config.toml
n_layer = 8
d_model = 128
n_head = 2
n_kv_head = 2
head_dim = 64
d_mlp = 768
vocab_size = 8192
activation = "gelu"
norm = "layernorm"
norm_place = "pre"
norm_eps = 1e-05
positions = "learned"
qk_norm = true
attn_scale = 0.127
bias = "none"
tie_embeddings = true
parallel_block = false
init = "normal"
init_std_qkv = 0.0406
init_std_o = 0.0102
init_std_up = 0.0406
init_std_down = 0.00415
optimizer = "muon_variant"
lr = 0.0093
lr_mult_o = 1.5
beta1 = 0.93
lr_head = 0.00791
grad_clip = 1.0
warmup_steps = 97
schedule = "wsd"
decay_fraction = 0.682
decay_shape = "sqrt"
final_lr_fraction = 0.1
batch_tokens = 32768
seq_len = 256
doc_mask = true
z_loss = 1e-05
train_tokens = 162700000
steps = 4966
dataset = "wikipedia_en"
Each number is 500 + 50 x the weight over its row's rms, rounded and kept within 0 to 999. Layers, rows and columns count from 0. Numbers have three digits each. The size before them is the row's rms in percent of the matrix's.

# layer 4 MLP down (transposed), 768x128, rms 0.0802, rows 108-129, columns 64-127
088:530463479525420476440511471574509570471527501487521473506514508539473550419462550503436519521458517483554552460570473506573561478603531544512456519436472507495543437558508548512534477447545508
097:357483457557546469502472514594477445471464512518470467509561463411546489446472513474529590498509490485482607573524468533495547550503548486534475564535436472577548459516538476564480509499450519
097:527558486441573531486454482554462442528579463466431555531447465553499557540448480425449543512531469499508528440476464488499574498569438539563483458480429496521575546420572563524434421464403555
101:524419515469452506489516504553497454598484471579438540524473409511572471603470573517518536463561432493556550549520482472594549495457371416460572499554502460506541509474590529483507526480472485
090:588511517429433522564504522488476561467478481506516531447539513447519465438538578501439518452584409422527581484543466497482477538502418529480545447559374507520522511542522557516484497475500550
098:566500465456367494527442555475588537486499541445430537581473549506518480476490471591504481526506495485477467559505499569430403468521570554518500445554450475477532597483507472543592454483478464
092:590577377420459540495530484500492531394506497505456478488502505538539429561556417468508510557483588552494496437505482555492548488498553508474535522475534395520579484510495548535397541529484411
110:536419445533515544531476411558412457483549533517459518511574487544497490497553494562482601579451613517463522434566533476466467569386458476500533521439514568534584482402536475458503496464492470
104:421515530465525463429468509472534463525514571518586618470488435439428437540563470483528590571497465448593507501499482480533448472543461567562502537466532537444538528575466589561423550533492544
089:477476429429400495475453503521465436462398492495518523554505558529505471447549484483555647493548456570430519503499564508545474520461412480567490528564461437510480510594520398521552520484488515
095:402532537399406545528537462530571452551622517533467499443523503440459524513485633362547485557556429520478579435519504551576541481437458530473513529520446453429406533545486516491577556445513498
109:466561432526562504542389447473492405511551500503508480566485397495492456606468541575604482512469497489462460484548553575592518456401415487538517488506475497369519474544420505509575563488512522
102:543488557456550440412400489425428495526449576526479514491524553525486503476452526562451503467537521536544480505487611538397479496399527607541513568494509442540458572418463429508469513468399570
090:521495530373580413518504494500537432468471452525532471524535486516543490446445611605478631452510470536528490455530497551286540480459501533494481510490503448460546491478450496523414482468504482
098:473502439518646427510521455505581488485475425556514492493485493515517520512539539488514554527550537402449478373597486560568478415471526534549485412541453492456452526550541492552506563416461460
101:435561518444489551467549536514428486525519467506511482487456547462493428472577623456486521471416513494469592488523457461595429521530480558511481464435525431496480419478562502413577507445611527
099:560544541510454538452436509504521524533472443466452482599399464421524511511516473481560528532499547499503503533425514493475520473525392414447554462471434551531525468558540455512520482500542577
096:518554464577532537425408538448500466491472529538486483524483527445530501532488490535494418513498453494560558535428509542482463515583520486591577457412516424563549489460482461485511449518476463
105:446574595535480450492502540480469543544488480533415455470483519555412527544454581515574409498579598450526488562390522490497519556440468521488536510628458541458462434527436504446451510479571497
098:465464467496475529421490521541523527552497542522491511514475495503479544524475522471464521559550478500551463462536412542401583521529447443418625509570444362507518495465439528460545475451439510
101:454504589489469552549600575503396484459487523553511529423471607453468521495458503547482512464491548484526465520531523492536635516505466376487576532454446494491552473514439539500547503546521491
089:474520520559465518501505543572546553416504525343443523470443616474476526488434475529539527435474538521461490595555421472472411440506529534357480529592464533511483496537513563464524489484481473
# layer 4 MLP up, 768x128, rms 0.197, rows 109-129, columns 64-127
100:474496491483417465484497499476533489525455427527582483515500468437491498573530472447642594470447383578444590535390606522536569525441465491454495427528556493572568531410491449446422423468490506
099:583501566530460481499451499490441568479466434571539396464567492579439544496528555544518500456525497456525531597537546491570468549433410402504512405486442514509573521545530500524554520433568604
104:476554501492485516522501507502441517490597528494450528488508504445444554499457471529442347528448481522502413468585588496479483565553621497523505541495489470502396513548445524523536481563514502
099:503446464517597480462548614474504513510545530495443471508600559422529557511434420483523439602516480539576493455457560504550510455439524446523502510469542480504420507514485545537465477520491473
096:550510521476558405505431422553517488514465533549502472471538539497525474416432548454406503509536489448519421411579497498439497462544541485583420501375415633476571550451565474553487548463492474
097:437507449495508459576520505534472503531568541552593515568451508471550499578482430470541526491469517527466492547546482483401463518511473510497498558534567510439416460464538517508584598511482433
113:520513542397466456443533590478551528530617536383538562429442551555491553441533536480517543567367455497452457531467473578416500409511472464507467452538534501478526469553508564620469495465484571
107:480525542424448485603482461484506517533479447553546518471507514511551460527519505499540456512561495464523503419586537515418528544523543533542427521481403432541468570551487491545521476496489492
093:511436420558529597540486461579513517454532556478567464399526541461448497473546466600440525474554516372494519523524496415529510450475475454491536519443498528447485450556540527640511443614567455
091:536519430512568453394378612470444461479519496557558397534477535573506433489473452545536430472470539551552444512528512521487436432511413404564596495493488565463544451519447487478497483427471480
107:521527463558556455567461549485497517474466506503518530528519589498544488518442551502543474491425485511542449530480495506554441508531494418457555576512467548457410544478355552548525583492453490
097:451550541489455638494448604552437515529483488420487503610516457487518481492527460498556453503546357417552468485532431428525507503519484480497482471500565463411512399431499458477477529446508475
095:479499477509545534499463528432489574572531416448462501468573451492598526467476408449533443473442426465519471461543541398526468615500512385412486526548619558447528550453464474526483508612482465
095:524482499442543450481492565530493509501499535593442475530540441448454458407495465485521531588451546459521409607459481527534501455580457476591427455539466519516509544420490479563465459555483418
104:467470547508588480543481364555453538568449455451463478534423454439475620502433481480396524473465533527563444467497451518537560479453477503504468548501471585515482523529520580531429492562380523
093:523529529523472527456554579533463559523449549503495502458589571564516468547425594537443459434522484522429501482425553517565513500447557533555494522659580510543463522537461531529461514417566479
090:484583516398518540484496580499478529542472568623445525477510539562478521475498553509542642569501522478409445549495577460501420524423431583482382454502443437597428499496492505476441435472422529
102:483440549470522474474515494435438573572552446481435442536529572465544458518478518464531517475550576519542544324472422494562444519582632491506535597495563554467552477531506475510504547418425480
099:506418578511541533550410548455434556459496514512540493562449508485602542420448573535534492483397471551489523615475501477508492527507513483471463601440503451396548412430532413446435584483498495
108:545557412520554507437471590480607497518513607463580547601479523474608417545545511513419581501521469493560439456542532442425581510415459534514583472520447537456423464523500506588411478534435551
093:520517548437416542554541494516468461522524492525479519541470485518464492519524516499526518524546496442449580444449461529511542566467478527513503528503421481614483467486480472570408559587517494